python train.py --num_hidden_layers=8 --hidden_size=224 --num_attention_heads=4 --num_key_value_heads=4 --head_dim=64 --intermediate_size=896 --vocab_size=8192 --hidden_act="gelu" --norm="layernorm" --norm_place="pre" --norm_eps=1e-05 --positions="learned" --qk_norm=false --attn_scale=0.125 --bias="all" --tie_word_embeddings=false --parallel_block=true --init="uniform" --init_std_qkv=0.0367 --init_std_o=0.0 --init_std_up=0.0367 --init_std_down=0.0 --optimizer="soap_variant" --learning_rate=0.00305 --lr_mult_up=0.941 --beta1=0.95 --beta2=0.99 --lr_head=0.0024 --warmup_steps=200 --schedule="wsd" --decay_fraction=0.648 --decay_shape="linear" --final_lr_fraction=0.0 --batch_tokens=[32768, 65536] --max_seq_len=1024 --doc_mask=true --z_loss=1e-05 --train_tokens=392800000 --max_steps=8470 --dataset="wikipedia_en"
Each number is 128 + 32 x the weight over its row's rms, rounded and kept within 0 to 255. Layers, rows and columns count from 0. Numbers have three digits each. The size before them is the row's rms in percent of the matrix's.

# down: layer 4 MLP down (transposed), 896x224, rms 0.119, rows 519-549, columns 0-223
# up: layer 4 MLP up, 896x224, rms 0.119, rows 520-550, columns 0-223
down519 093:088082118108163166116120085186120090089107173113129092120007109140136155103066133135136146089096120158107088081155117082119114113108091123150119130181115170149098128131114152185164092118098098117152161092227176119165084150104090162195175155125147123109167096190188105151125127150130096141146125140109135145186106135147075131117118134119130135158055098098135178165161132159136101106113177127156153086108141163142096100175099109094130146150126134107148108124163114079190093118104132169179126164121195081136170122099122137075139128140209101130121130116124078139097099137180125098128110179111153163123144114159158052118201160127199139129148157151169153163082152127129118160145
up520 100:147136142090124097109165082098161149162120149109107073110085100161086124107135108112110107115143119136096137206092144144118046183157032072118132186140140103137092089165117137133150121099062150146155129110109119102163174148100119102161132137177038126097059161146134077171127129163134166086176107066097111101139088107165099119134138165100089101151152123148113177124125145134149114162147178100174197105140131147149134136083215172132114192127089152111154097136136135154085071126085165114125098159203134121106099161133107150192099122122162102153170115110086103090138098091162144133116133076150144121173094150121080126089158080087160150106130127074081127142149092076163144139104
down520 098:105095168163135106122114168160148133201129165150106111127128127177161101181062159137156169152138129134161169146140181103113125113148100115088133125149198078181102135194112151188100156230121142149138117172153060134131160090097077098120161108169139098153190149147162146183164162122116094084094138128168167178090163146089106116148108123171110103086131155142130134141150137118115111163109124090117118176054086128126146143160144167066129135139076128147159153110097069146139136127118152142128088101143162168073119076139061089207139188088170123135214076127104153146117112134153137130086142151115131148135110135110107161103137120104093155117096136125124156087050194172151130101157
up521 098:186120122152125115162158150132063085105065131133116119116183075098102174164122138099179126110110126138078120144131135131124149101125108085153188147114113157099101142168167095156135111189105110149105160195145104119123088121066076148159110129082130140187118176164116150117131198156124138166143088130185135192142195150120115077109061083149152166069083074127173141134138064179118166131092093204123146076141149122138164143142111119150118160129125161091036172127125121154135182163117124143146090134094191102122134192119146083128129095107176160127120089148126169141117148150096188081081140134105145115144118179123124068168137108174166098068106098147127132108114128074089143115109
down521 100:072154130095101094195158183153153160087077124187050156141133075149121158146146134122058126134110169152167141102138169151140098140155183093106111086080108145145076147133113111144127143149169121143166163127133089159132085149105134127126115096147178093117147115160116113064218136141152142102139066099197186125094100127139107119164146171127153204158127107154160136133123118187116181172093111132180141125082121192141111144095123143108140122162092103137098123171124134083124171217151129077098107143134130169106148124136130156113145118077091158147173134122032161154126080091108105092092116133112123154114102178106111123119084103095143145120130104169085123147105172065208171159137
up522 088:104155139120103161117107095118089129173098126109090172121137147203096126176123136129149097102144190138170050114078132125146129100128189115068103174151114123213140181182116099137131152153135125063127149169147121165116137083220120062047108087151165129120174139126166120153122098155129108099116075109128184106134110150097111109156139102072094147112083155154167091076072138154119084139199127133137146151101126135134141143102142146145146120076125165143121093159110081118086159108125106156151133159116162181142116137196159082145120112099216124147171148105127089099099150121154160069106128068135133129144178173086173166104091145133053070124108143108104129126115153144184096111109
down522 090:138162080101113134111090154158171090071065115098085058134119166135120107069092099095085122099133093141102133112136069136144175115120131104142144143078103144156166131084084082149106116132121074131132136141084090062119104097098110083115206105155107121192128099116088125087043099148089078090145093195184076060050148123104099125152184105075149101151122101117142127120104095130163095131133131139075083091126144101149124118090186091093124130053145111146104114117129125078171084125125148138156105178112158165059163142100151155121126079156097105141140147137157085140081065110083118117141076133136097180134100097151077150118090115113151134091168128132109073118132123158147157111110
up523 098:111126077151150178162095115097144085141097097118117131104157131094115174160098103071046140138114144188120029132100142136093116135116180126150142125156118125132163074093081149126073123156084174121101107176146157070138117138160167109163146118093163148087149110128117133127156162171085143096166105109132164168135160122159140145138101150134186109100105095111157161186162098129115035172114110160213094050154182155148181162107177146154150069114161085110114097137117134161121158150143132127129092124121149171150091113102122069104156122018142220158177130149136141174142123122146141090107142063116142071121085121109131148098147116098102133163117146116115112100096123110148095094142
down523 102:130111118108099110154080093170144117189139128120152097166126061067092157186155172151096096147188157167099091103116144127115129119117172090117109166111126113102098124122142151150137201152104136134136100119139094141137179087135118097147130150139101144166164120126158168151158106179140099148118130152146105085094180098099077159170077134080128124103091152101124186127145094143174089151196165145139073111167134177143150172139125162075131129104136068156146172098133154134150076166102056132098092113148165142126188116054156128111154121076136114173207181155147131180189066147157127115072079116072093118142105179122109143115184111153151141107170226142149144108140141119146129174135
up524 088:114111104140125124066137107095154196126124118115162159113157124103103094158091094188074101100111136148105137127124098104090135127085107091129185119153122109079098141083077233107142092122106091120068096132108135128092216089108142186191095142084090149091182091081166180124093110114096124109099168160169165141108123120180107129136139143142143118102156204161077169186073129128135097138179124129168173186088110111122085141110175154105061101180095110141102082163123098159092102124130129176111109154101113110134090136086186132091153093127097145078121108152121103094145155129140171112124092177122102154124089088154099180151168147139116135140122180174136197143082150150112126156130
down524 094:161149152079111154081163131086113148098120128125098163115173139121130197107089116148079198103083169190153117079132100123129092137125080121153203110143189080169169108131191141089147068090095086125083126108149085149096188187137106150136135166081112142134156146181144138072108086141131148150118046130149090085169143203154093124132047123089083118110122113142103149107104099113129096118158141169134108184134157094136128144110131116054148168098177128126136127151100071141159121133117145169106118120129179162173107093201106139102119157129106137146087082110120142102142097163164137133123134105097168179122175121129096152188083120129116118143074059118120089130164126092057119096106
up525 115:137117175143120149166106104086126189110084126104124123117154088122081134192171154119109098132111145148114145138145095126092162158122166128156160071110105064141139056164173131081225139115170119149100117119100121138156122126121070096128172104132150161131164206111138139157150141156110138114146103060127148146102127175199087119131138147136140141139131205104133153089140114175113214101155183096123119085116124131058140077152124180090170124150166122126139134126096174113143087138123078153096101153148167149144123155176117102184075123098150142131057142145156165135130120126108168128083106196105167183060136171097116178172166078078089141122075120191151143151081120145126161136091
down525 111:172119104147115106122142086151100113097096104166100100136081162198147136141074155098086197128171141116120144128169167102110108093129074130084129112142160122135130087157174115115152097143134117144063105192133086148131067151115160112090158148109131125121128119137105130118171069133092106114159154128191133111121107120111162125121169149104112174197173085077133090141146104167111176132163125134108147113110147140081148113156066131094132117130093149116129188086153117104117114087087167084081126117167088116140102033102091129000140090120184179132067082159141148136127115097136192155111083115121118142080104095171144179118118155125190169146070152162133174091169088122142128133170
up526 100:168126101091114149177070115130152126165126156130109160117136097152143149129146134090122123129075161098140117129195137069156116109085165144122129132172095152193150137126135158164148130170145092168074200141119087196120148176171091059146118080143046143135085095139104050173140123155097119157107127135063217185144174187077118106126128147093112154095126124165128165126167142124083097174148163140149160062084078153090116112170139092086091110074094107096139145128148133073126106148106134151102106144148125069096102164153173099182123127103160165107138100082177179140151107146089162177076169170108125134085140153160131108159115119155128148118133103183169123138136109088122161168132
down526 104:100210116131074120153154109198072176097174133111107152135116163112140095131121170187116119174159121146249077138144141092096156122161091132166105132116104120169083184152152167179122132132082160104129108093125107182100109133179154171129123105113158200116112144112073177142094141126163156137139083134124172130125126148132108151072136154141131114115163137115153098120164174092226203155099079138131107186145154126156091162082142171102106121138120129136122095159177134120074162083161146143109131078183114180127122112141162163128167198159107154161160083165136092104122122078082126155110183160087144102141117175114108176066155122131105127154160098138150135146147146160155135113113
up527 096:113181081143077187099059099155155116073113119145139091127118108136194125116098156125184119092149177144112128122172158120094172135170128151121069111164095093126113144165164142122155179101112105144187117134145159101168139092155179181077078092145142135171103104171120154118142164151114140073083172125108051120105100122119171094183124130105162131146101108118164132132142108142192148090146128115164129084160131159149168154149128141200065172143098156107176073128132131059153105159152166095153120175091087118146121109144169146132180118103195125122148152135071096105153120198089132164104139114108104100167090140087148160089161168138120176088078097067126085119123173122174126175176
down527 088:153091119131108121146066083141094126118118161187116172125101097107173112097146147094186116133144148143089128129150147140147156137144176139161067151183090160099214158134067111115105117121131123101166142152226137079112123076147119097106132111154128062152102134177168115118087135113085096130147125194062082126080159136145093087121125190104137153151174119128131138100154091153173130186141072120110095024103093105116171156142110134172095177146131141124063093182070166110108091123142116173139127148152134123122123112169156110112116083127105154146131105124120090113082179117083075129075038071061207132123133156134115138152158141159098129129094132152146098114123095112119154134127
up528 098:150138195115105152159104132092160178162180095126134157075181064147141138107117214091121142134096105170141154093153158160180146174130202096099119134137097122153139106109138094154092168157089161171072177145095123188093148184154099105087091111157120150114145101092159135094141120149136197177110119139092077068105152129108150142131112095141077128162104124139135151150213076122147094130055146101101164160153165127152141145150114065131167128172139138127161115138067117119129092125107137096100126071182161145159206152155106131149104177151126097116180145079131074149130133088131135108139169087105109092095135184142111168129168114164138155149093069151091060126128102096137160101098
down528 095:125159070157112130059191204103158148089104180144105077168156125142094146151150207126051156121095155151150100056147182150107119098100113112159089121102099113106098101179136105142104110088162087113202138122155123104115100175099108140149149149122087142099152163144066133166062172162144139113156183109102069122161114092193129097125109134071097143105151097115111180127145090117129139098133115143137171107186098138148128062127096096132173158085141129193101163116176095174145109123151147111140103232111147110139160120117105148082146096150095159119115146129121149125150132113149165151082141090126189122159138193102149160149073156109144121110050122116098111125153148103067133131119
up529 098:113141124105117096165147159090076162133145073095147112117105096157098101083115146161147123162116126199147142109137129126103086154107168088137174108156125175133135069157114144177200101160142120162126144115169164068148088183125208139141073167113147135191162115183125138089165126166087171082081130155170102130093141102181125134142205115108095145151154103131098097113113122123187130130140102051099125116062177096147143129131094108099125125137110119121206085107094127118115141152188123193143145159123146146082114065158080131152137095132183177169095115128118095130159132132113124188127166133109208157080134156126082144117120121122112140094108164153100191187093088070113140081086
down529 093:136149114140192185121128186138179142151148174135103101167173100141157082138120133102109147099102108117127088121152116089141203125146123126155153119130129083136030123057173114092152148067089072133094130118101122109113144103127124138120095126091101131092125136112075136174048106129164133138179085106087080106212089148105100068117130175200134116110118178111121162112122113160140156116119139162117114130128157179095161164090165128134140142144156086156114206143165171122099102089114090143131160103165169151154129157187184074117175159150168133108141108153115174150090137152137117031126136096154116155189105117124178113088092088088141113126143140095185101138191138155139126140066
up530 106:055148120141175139071085143182125160085174192090069102135158067155091128189165102152126089153119170098136100145123211154142123157119123096075095125174110154132127158116121184170171070151152102117148143133139099191111119109113121115089143116131112150126124090119146167094165182178126120114068109074120145171129126092182109073090142111150141091141128087189154072119112140127167159156111077189084131080122095092126156192179158113104179177150167152149140128126140078132135090128131121159127142207118140094094163153130132149191122157160104133157133086123142061142147096088119124135111175118183133145124104078085122162150147152143162109106136148174082148142093194114107114159086
down530 101:116122164111142125201052181150083104140094159105152102156141163107167121174100123158109092128116162106082116147123140119102162110151174109171187151122115143095120126093120077119144141116110116192142152129136120137114124203147126150152091076088077121114117112139147177136131116146106194071164030183133042131123136140102137133070096147143147067155113123102108090143171122079163124136081174108156103155139101190119135124106150112095131099205143096149098145122099167097076093133116132144124168123107143165075124122142107170159134196155124129094105101138162093088052105039126193127160112129126058185202140100114122142142129159112116107185131117119177097119131109126088166150138
up531 105:117145067181103169106085153141118149120157122129104205094161107061120103154148123142091179159090123096110110123126126135073184106122102087132069136222081153086105118095111147122149122136130162066133110118122164168114152082146100108119100151045085204105133101137141196112135146143195095069147153143181165112102132067182074124086164130178158071167133087179112131125155131122125147171148101155192156078105156155142126159122133172111098135177111122137139088149182106103157191082115118120068163105107142155089111131108117117124119133096143125142084112112129136152185125095108160151129112160088105074062132081087143103165171150098146103132167110099175109112126111121120153084086
down531 125:110141132153067149130143085160137111063141149085155125147144153140143081100244091082092135083137158105122127190072168095121167094169131142145088135109080146094068117099139146143097163135175109118139119104089136072130177100132137160206077140057155141104105094171125142098116172110173064132084161101140149127163141118106172124162157103140146088152157174134107136113186179128140162180145086120102189118161116168111138101125094133111156085182071121071171144177153128184152129094096113097091152107139139116077147181157138117122072142107105140135090130072090170107188100138086099146123112119112126081147133134142139159154097114111117083149157123114112150101135132100154129064044
up532 113:122100150119141119088147085120112095092122082098160135160138124179148160100124123092163105116113168151127162168143136135111090105162093125086120115123134176084113122167170150144125116184106156100150140188144185151088182148072119136134137188153114128096152107130184116177197125082150111099163140111086110136172199098140093058078153108152141243063150178146123197058060169099103116144072178081136133094133135097067176071142148155160148152136127157185110056128107135116111134093121086156107074162161136094131154168145111076101130097118146125132087181146144121111133138145139169078104158079086144151154149090132120112152111134130128127111122171197128158133111154143085143144108
down532 106:147117155083141087125183132114108118077137146135128192087088172094104167141140117086155120131151149102158178142193107126142150182142152074114099071116119114229139137120103133127151142133141120146196126133141124082113158136158145107141096130112118114148085120089122083111143129119123064069111178138120138154156126127096185119056110131056117101132139179131148095116028134097172112096130179132125140150065111137143105153081144141179078116139164142173088100098116112105190095127128078131138186178098097180088122105111127141163151083165128158148095132173131153094038140077128171112089201153151174140131123098052089125129121108169151095091119155133137103161141153097152122111060
up533 106:109143122157082137080153158154113135107154136138091097150137122128115103156200106149085145087078123068128106150156160162168118101129159133129115132096156175132079159112130126180190097132124117097102186117068127204097162162115123086187135132083100053156095069138141134066076157084137120130161096105105118124157127145158152064087114147089087119084132125140122058141146170122095106146147114055177126164091103175096135132105153114144096185119221120128135114153103106137134129121092132159178132130123065076153108141041084153145100131192145161156103140181155203081135101131113116108184111167133107112158132154122095094133163154133103083128120133127144134145165063107107121144055
down533 092:123090109155077100116155076140129191114098134111091051161106148173172123120064120119110116191118125199122080084133080078135137110147118160132150111154114120140068119104167085181097091120153182170147143090161124159101122188120128136138194136142141096191132142150121129165174140165143109124177101077096125121136133115139084078080102149160119104130050140128134139178172122142109139129140103154086096130126121133206127095146123104088092089129116180202127187098112129075119165121085149190137150169111139087141097122123085141125085159097157105175107186168143085101068089101174135122132095162112157121172137114156080120114150173166062103070132142096122164101125105189131078138138
up534 098:115144046176116154147119158156087122108149162122096110120146156140185134092182157071134069155174172113150140143127159124126116127078111142081143116139148107121128142103086139115206086118147156126134190144039045106202121118076108121149168177091143090077155138125095149150115194102136135089112107136088098089107072143119130157113119167185134136086091128157114107065099102135137092125154201122129130094152108076114068062139119150184082124132124119157026152105131115154149091172096103162112160119137113114124107162083122124132122163129180141102131145110101169125143123152144126143142170105119104139086153084078128124136174093100121146045172099146114130202157175136079152131140
down534 105:101165110140141162144162139090094138126149083095102104138124105083149085060111181085137127123081078152152142131098159182161141178158160122157124151159167075143109146173146107111174135199089157169154019118153151098162120189117151140107147167146117151094106126149105082150117150148100133165139125144141095128138078117147136157158111130144081051058132112175214112143088086129213166124128149181102193096154121138120095118144156084123173133128106112136126138129137077067141124100131094129195186139115159169100152093154144088095112110153142140110154148120126142135094096099110125098153123109129127050178183088101161121211150150143100087137140074091159134104127131116058105146129
up535 098:109187124087112123108096078174129152097112080082088108175138128168105177110179149074136103194098085121156171095157142174116130168085128160083131135098187132137148111104135127079095140140157049139065114111109108090138088110146131162120156118089148119148130096183128145122157145056059121136105117131157124190101122145133115177132162115087148094131082131121084190129160155128073138127155162021081085099135156155114133113086134119135165109135137103147104086145105098145119102153120164183105108140123033102116091155141182161167127094167121136138175136123077101143138164193140103175116121108133149140178146116125144194175153070110123078117129192130089191133082109139098113133127
down535 097:209090100161140095095132196074097152160137102163152087107098112105128070175085134087151156140117130092081120083126129054080137116082100118096120076147132154211176168163149164060102170144127133142078153133149100130073123158066085125121165149080146149122204151116091111178151097132111116077110115061144117095167133135199144160148082136173166141094111165131126151135123101154124109114149125116161119147128099119124162139161143076148142120110083148161116051125142136133142153070139141168165155164078176126158164065082090138156088091093121168124153105097124128071125114077118136128147157178126104168109139110092081171169150129106098072159117082125125159094122148096113098164102
up536 095:110067153108062121125073162192191167088136129120102157207188096116100125106103186132110130087151147150135098140151135092113163178113177101132133144139093127164155079132153159141125135119137125047133109096145122098134166097095114188134146154153131139184078077140121141119137097110145101108180113077164145130124093088160111181079092127142096112193125095159108207107145135153144124133102139095112163149129152136119136160111121199116184127161116118157106103122107122219124084120134107105192109155194145108223108111079126155122127116101095191163179119132144165148160086158086089115149130126104127098099203134125167108169158171120099131095090101142151180078150108157139103109173
down536 094:076125139109103108128058145145120128189152139101128077165116198132130073139104084070175055081147116133137158088100185114128085135065093179137175193079082135140113179111100131128109116102149134104087197176152149171179120148120164164103146104095138200169181129136171129146164139117079127157137102139111182087111088084178102143116204103134139179179169104138142150127174161097083120168133124125115172108104077138170118112088110163106159079137100131116119108130183159159149140102076130097149084122166155132170095131104112105108067141109110138115131161122164141078090125090128071120115181157157132114138174126139114073102128079123089125166141178113153180161101127138093119109088
up537 096:150134115125078094119089141141075149109156128125077101146142110140136102080107094141181089131103139102084116221143110113172135088129186107088147094132171134102094126066152098132101119224086169106122135118134109103135113069152133212170126141070141099115131149182121178116141177125150103148138141143143057177192149145115087122062095107117133098134095103135119174188139127120165166152102085149165127091167185140157171114123135117136121136128174164148058211137173129180170080117116130180082117118108073144119141089137162097102140139125097194134174192172078141126184157152128135135094150091144143137104172161132127117103123112115089160117108149097132126140131151090184101089185
down537 090:137126130154135147099161126021068127159160176207093110168129097116163137157139194154094072148073142091117156141096080162104155119138077100174145152137105166099122133123142097122136174120101165118104148112078145182069105152096072141101144132162127120109152173144111116097162067109092091121148141077148109165091116130181171135102149163172153080139150158111084123123164111150080146206088123130121126109134138072136097103173128106068130129136172171113105080089148186121105149141128119114144127113169149175150148139080099085132152110092166126177116054137108071079123122130132132135072121188105163167121105030103171134121101122075125133120156181107130149093147164164149127180125
up538 094:148117131161082129104144102155141128150176116175159091093175140166127172162075081165084107135090109109155155118114162120139156145101116101102125135166110132150118125118080112111098113130185150083077143149169115132076096166130114103136138197125129078084139118069080147172105207012166148176158080170212166133133193133101084116109141156160100107144080110088115169139116116094101150164127110209171150124107107130112133123161103114151174154129187135104130163171091122116111145142099133166149104093078122165074108133087135071136173177125161165151154121130110096167108196072114091163142139141136175137120144121155103082157132109130237108084108124118105122120121113166135150152115
down538 092:093127089184132144144114222107150136140177121059105112088159150070166169095109117116118123132078153137061090144133078102072102132146087170103086171108121099102118116183134122106162125172136143131150129125139154106146131096114139150089151103097086154144109134133154157069106063168139101143105125062047094144088102140151169096106090108107074156120150188139148128157116156080148156156163131184123111121120152112138141157132134168132083139121091178093155127123176096141115069091165081148172111148171117129127140155147128146132144146096077129178114158158193144127151071101070097144119119109142108126140101207137156105149128160159080150142087161190139117077035105175131118103042
up539 107:138129137162125095211158122105121185200082092121112175081188121144106123124111115080152121107130138095192104147179067157134116147087202132203153147108073149147129077145126104122162129140137171186139162128141090144099140122118181218121102144160147122164109106188097168110123154109113113140179073150076152076129121184164159157125145179133082167135100132144088124158113118115083145101102140151114125117118071112119067113155074073063106081127116130096070057115097054123119144136100106111155105191159126138128163155140123115135137125132160156111144063141128131099110142095127159163078139140083071188116141088073120176148107110103124114119146145127083165090142110155139158152094
down539 106:089165115074142078106146151106169149135158127193196156133121140116116172131056124138140112135151113135127128176080126166128164217084119145194117114162117177114158140122133163171115125083100121141159120143096118141162148208127102131130122126128117162112179129097128057170105121075161106128198084120161142110103088159132097159081108148095152101110173153134167079091070130069129133126119096182161154129131192142086152157136133207161115115134159133123099081118124108166103077120138093115127088105146155106123090089126117089146167151156079174181112133168194162163106130129123101142103148140124178188134164110166159134202128162158123064173078106123121139078126115119179114072068
up540 094:157098067130143157153120132109098114098120119142137124064153118193124058120132101148114090152114116091076104138110097099168193143129194155094183102113097131117109135063112146097164134074128132128123174155089089105120167105082128143102124141187113106108120134098140080224175124142098073126097112058146039090195144158111163188158118170130133112142184154083133140191163119112138134102097110130095201153130178195168112111133130147076089115134166153127156177143092083087147169166104125169087112134173125111141171112159141111149138134114115135142091117191140178138108138067091149134110169140096119127109121079167118182154123139118142173118129144166064115150165132091072152153123
down540 093:160176170153099151127112161086140129098082112157155138139164200152119132108114191120089164160077091140156130077153205159091151091122080118074108110155128171117145150126162126151140167146150115133162125140148142150120120111127111093158085096094116158122175160074127134098107105121101135100083119148142129082128110089079102093076156055152082138145082090113099107115067083181149066094101129132145123121153214167117180132161090135104117132148117105116131151129101146152116151127038098091145103125106082131079167129127120185175166130139118092131194088147072168113129156173169128061105103084116119139113180086151102127100165097074119131080158113136148116198182107167188116074162
up541 089:162132052148108139105127098139156100125116120145105140086097130145089094160141082137147135092164144151104127145131082169124166056099109138102174237149150127140123150110128101160145076133105150118193181177168155087142075142104125102152136168143106105122121108128135167114187110103103097140121111122132164127139142141136105086190137078100110130154171203125092098091160165134136149135119137182083126068130111093162091100163139134060120129163191098106117130156077075094090155178124116168146167126126205126082087171111098119173149113181141053128141149151132143108112208111127123099118207122090150174130082177104158165137125111102121116092124163118090161130133066076085174083107
down541 089:219125154095118099103123136207167106114141148083140159104160138161202102121062136136066134163093129140108122120134111104144134093142171106121107138117086057159145153120070120100160070112097128138081104112162087132130106150183121170126097071116093128190180152108167167160101108165140178111085140123125186115150094142094181130144186128121083106129177090121158146200158185135105156135064098080118134105126141178110150187159108086206083113088113158182126179153133180133135087123107133135105144029153146111144147075134159119138146131149099142145139107089118141082190138095114148137138204104157109168134156114181120107131168133139133108132147168103114109110149144149167084142126
up542 104:181121118084110140118113104109175162120157140100134128159096136122152178149087104125053144145041073077175131117109143171121138161106186085141107118119111105090052151137077141130153138180100164094116130111123128148086145118122100143125089117128139129099123122155115151183117113138164107150195161154148119111134088174138189121161091149106109148075146083151105156167144115109133162085068137158147160139116117098135109024140134150101149077091096179092123044190096051130127160162147166072123083087153095051085127122138126080137112132137096143133105113143109139131199156095104132103132085191139176096167113121123203133106113123104169133124212136157119147118145087088113153157115
down542 094:181192163150103150120155166127134148104154118129121098112125173155113080118113194150081141145134137145158169175146181151115181127109125108087124125109132129152150137147111102135127136120141142123106085191158137154123164085131133123202164141103174165085146120047146136086097146136120149077130119056124072064173119145112119148121139110134145088119089196094164085076142122137096177122135161093058089127142149146123133166152159119109151149083118089212123142128169094166087082144104170110162142146152105152094126096079146125038168135142134140158106111181096060214131158151108155140141196109095103126141074137169192127127066129151185115130163110111153083119134135117172167186094
up543 098:130114089077064109102133077116090136179126094124118093152204113176100103137124100141082132124127122128153103130165112146185117137129159112092143129156195086139186113141099101148118156142093174074098150116213098109109113048161127121134168126080177183105115132049170133093126151177094127092141134129142148163115167105115121134137092112182207084191152160130167140117122092162125101075158079156137171182156210139200186120130153096116184100120057050128155151153135141164157157134133100185186119158154102134132189095150133146097136145101126072149120162089077121117085105103138146157132112099091119085095108146128144138120178133123149105128123132141149135096152165125125090126158
down543 094:130088119136114176102204152134155124138122101125131182163097120149193123177093110166097191133111143113164102132147116119129093089131108125135172123116157108151153128105126083200092125131155095102109150052127139178164078115103174117044132120100128137094137106087110158172076138167152088124091123112143142104175140057104173103137116157100138195134108138071135165161143163133147133137154123034155156129184090159174078184084157120158120108146145124143155150138143089114084128109092096099118161112139122113131144096083094187122070124149116157141093150091114087144104085029119132161188128094105201116105099163132182164150126137105104108165171108146173132092096155106124189075095
up544 105:055109098144062142128124088106134100139080073122138189081111126130111083151171096111122173117181199114149164100142171143129095144118184117140136109177077110139111121137106112118208148175077157160129140109130161143136055174086119106145164134134142117146103141162067051142111140126133176116207133081082106139076157099191125078107139097125104157147132119125104139236117118116105118125153080108121139130106078097072135129134196127184133139116131067090093141128125162150138135126149149141078106197179173163124135124124137170094131142151112165097118088136188132086188114145131147153117082142141115162093104193146084090163073114106125168113156160170110174150118121133119155145151
down544 108:132117104104052118123133185073171077153140038108145093103146114139174112205152124129136106102110135104134145163155189165106117065124150134129167156155084096112217140110176133113158121183147091170087165150110174165105090197140174171129097167143059160125097143090140098150177091160116156153118118095150132160119121136170163184098089138139125118095076111147128159109088062136142124133179076117085126132116170141140128139128198143078155162137101093111184128119155090121129101169120101159088134133112113120137126146110159212107111107168113157088153114095140082084168105134127157128115101104171134106154124178090153148093131104086136129083120172157120123077135135156082151156036
up545 103:128148132123134089120148033097130107096119128127115158100126096166110076149100153142156146148161143084139100122174095094151142178113188154155134148162124137056080136122147147136198077135104086119083117153195106134142102118129157145109162140065132135089087108125078158132187141133081173069133139127128103116059184164094117146140115115131177092122105083110128124127167137112122129156165134158114105127148133090178100120097114172070162122181068155151129114120148191125148123138233136183092079120165143104125148081168068095089118095136062140115091113090088107119092121085184154135105095180084072117122141146103129141081046110076128108157066111124131171111120148158095104107156
down545 094:104169147085083149128133181116146129119128136066110090141107134170109149126067117145130131097122151131150137134123171143166172094178160124160103134113062132073135094095112085145135156128158125164127228081145149129126122151110079123122148144133068110141112149165145122099159177085142114173103076165136048127140115128134074090067117115088063105142114144143137145147129125195189115082091121111117129129162028175151133163089158136045108124165104117130116133155099060124130051116166108172174140088128138095134077109101172160068098162118188144120162146106145095123120107120146133171107144041140192101134132155091126174150168132171124095186139130172135095096179141131143108143105
up546 093:171116141102131130126073151039149151167092089123091125117079090143138159182129145169121124124154162142116126134088195132071106133082092149128140098147097206134159134114204122103181085136135142115093114157123138117173187131088117080147139096089146093102110147183139117132083141095142122090155064154090134099129149076132168134092175124125070156121157112149135170115156060102171167102099141175180089108104118131094156137144139116118205127075154138098093150144179134097142102116094150164173129147126181123088116176132141140185105151182097177137061135132103158112041114152084092124091122189119143157208116107162133130147127123208111124132148160149100125153185152143178138130118
down546 096:165124074101126169128136167144123099114038169067151101124131098165134103123086133095119164096132172135107141095109142127109102121109124102078126140096155079142158120159102062112144103080124141167127141114114060146118153061109149131154102109061041112150146093123131086097145133111123188158141080098146180107128165166125144121076150092128193123136093155191105200102122099124138162057121128106092127096151179222099109074096135085154066133138108116170117086147150091110129159128140131115158165165142083131129155087139145114056132116162141126134195146161123074138084157096145096092141121144124107066143123153096071125129123080117120077100115135098089049168138094108125100073132
up547 102:174152125123151202147123112118105092150128098139076094086118061133102083117121189127119153123177143150164117095134135087094126143137173138143131068130083113120133180163174110144089121142099140136134117126107145144177115127146161197146119098084208102158112115198144140089120141112177076057114114118107147146116165109160098169117159085097112124158179180129171157154125163170124126097115177128130059132086167081096128121083127199125121131107093128111109134107135069116182098151155175178131169123041113205100149106133135148032127144092061138133145136162109137136116112096158135154094084154141138125121093085089146194145120137133075109122150208160099138183158088120144090123140
down547 099:098204110174102045113089152134151125138116225139140132143114072131112132163156066172148137124144167090053112122087117115153069077082114160082116119166156176172147160110155117125127137099188082112128072112134110094150066096079137108123111107132052129133148127163114154113128086150134119126113093153174171179108151155155123081122180099142137096159086148116155157111135056123105112120117140087178149128172149041110137099118123162130126050106108181140187153142172155133074146150101118126156057150163102158107150070169131104119135109163171120091117105118115096109086087196104165150131120142092110126153114153133150081175100140115134110096133088137103175110180134076103136142113
up548 100:122148097148107121129146179076107170104146128092133061062129161112131121106134132126142127106149128170109083105147090060083125139124131102143141068161090101146185155046106123137174124119067117103168122170130126140106103148112127087177147127183126177074113133093151090113167122172128132119118209079102119133066106125150124096171162081107153160118137119090135136144120142121119149113092155158103129108084124134149111132126142186133136129157134161096077033156143124193126087085134087152103145150133127111129151122084170162126061127144201095179128112214153142173123127125126190156100120110075182116088131114121071167047164124096080099119121143212092136153099140096164083172137
down548 099:193173161123088131135085168170135185154097125098058135147099103148121171179114135137107165148076104125176096104133106106169113106142145132155073195190161139072130143075114123154150140170080139156105142132148164192154135119115118086115099127090081204069129124086084172162146113182179167101151154120133137126150131157110156139112077093170150083103111088106167093146108154167164105138133139253104120127125231103197146092186188093087093148127139144133174131144147094095085106090166114130133120137118066165134083127106173104118083108095135118110144109109114168108124103135105138166103122165169144138135105125115110127146177099117140104150107124099151157173092111142134127149074
up549 092:145126110083113069181119098186065167108153101074092129152142168111066192188217142084152148108095123137147113125112135121105111128135096110092136169139163093121110126117105063180124146119113108146146124098114121133199104184073173106091090084143134086122123158123175139173199133126146163118162076148102127153178172145106074098143139137080086150146103106105112193105167042157143200064101081143158128113090130202118144136139100107151154158075165138114127151114175143118078075128129122196120117095158113094162075133166085139143153151150169150161138143126123104144107190105116124148114132140161122098057132131150115141161119094151104158151062082134153149097111088132121112137135
down549 098:087109075090143135171084148128164094116126138048172103127129135087087154185156103134081137118135131100154149110112087115109169170088179099136133110093121143125163159115118125116163173107149132163141128166148110103132127052079118139131178098106157195058134148110124157123160126079140167164170101117112131137123102144133097089169196148057178054159156124062131125099099108097124168044124100117095116099135181179126163111104184090160068150102127149159101166111138126117089145120144149138072137119139090138128133090154150102143141123201138100135131175135147100148052129134134155192176127116106139155115126116154188148071142168140169114124151163136115098050105131066152048095106
up550 092:033154109202092158067089083094098131159147096159123201114111113113126062156124100128118130130138092192094160172153096150173175166118153162092083174107123144114118105159153109112176171142140101094109149149166096127130143109095142125136113112128166078076093099127129139082207158118099133118155166096176129068063152158148097202145122133097122111140117150068162118090127125125128155167112119079100122115136124122135065055110169152116185092147067091138118145143109142153161120102105118118144133124101098164127118092130091127172079156126153110111139076087153108139149171127148115145112094146088122127069135163057145123191117101093151124201131111145118123085216126160068124139086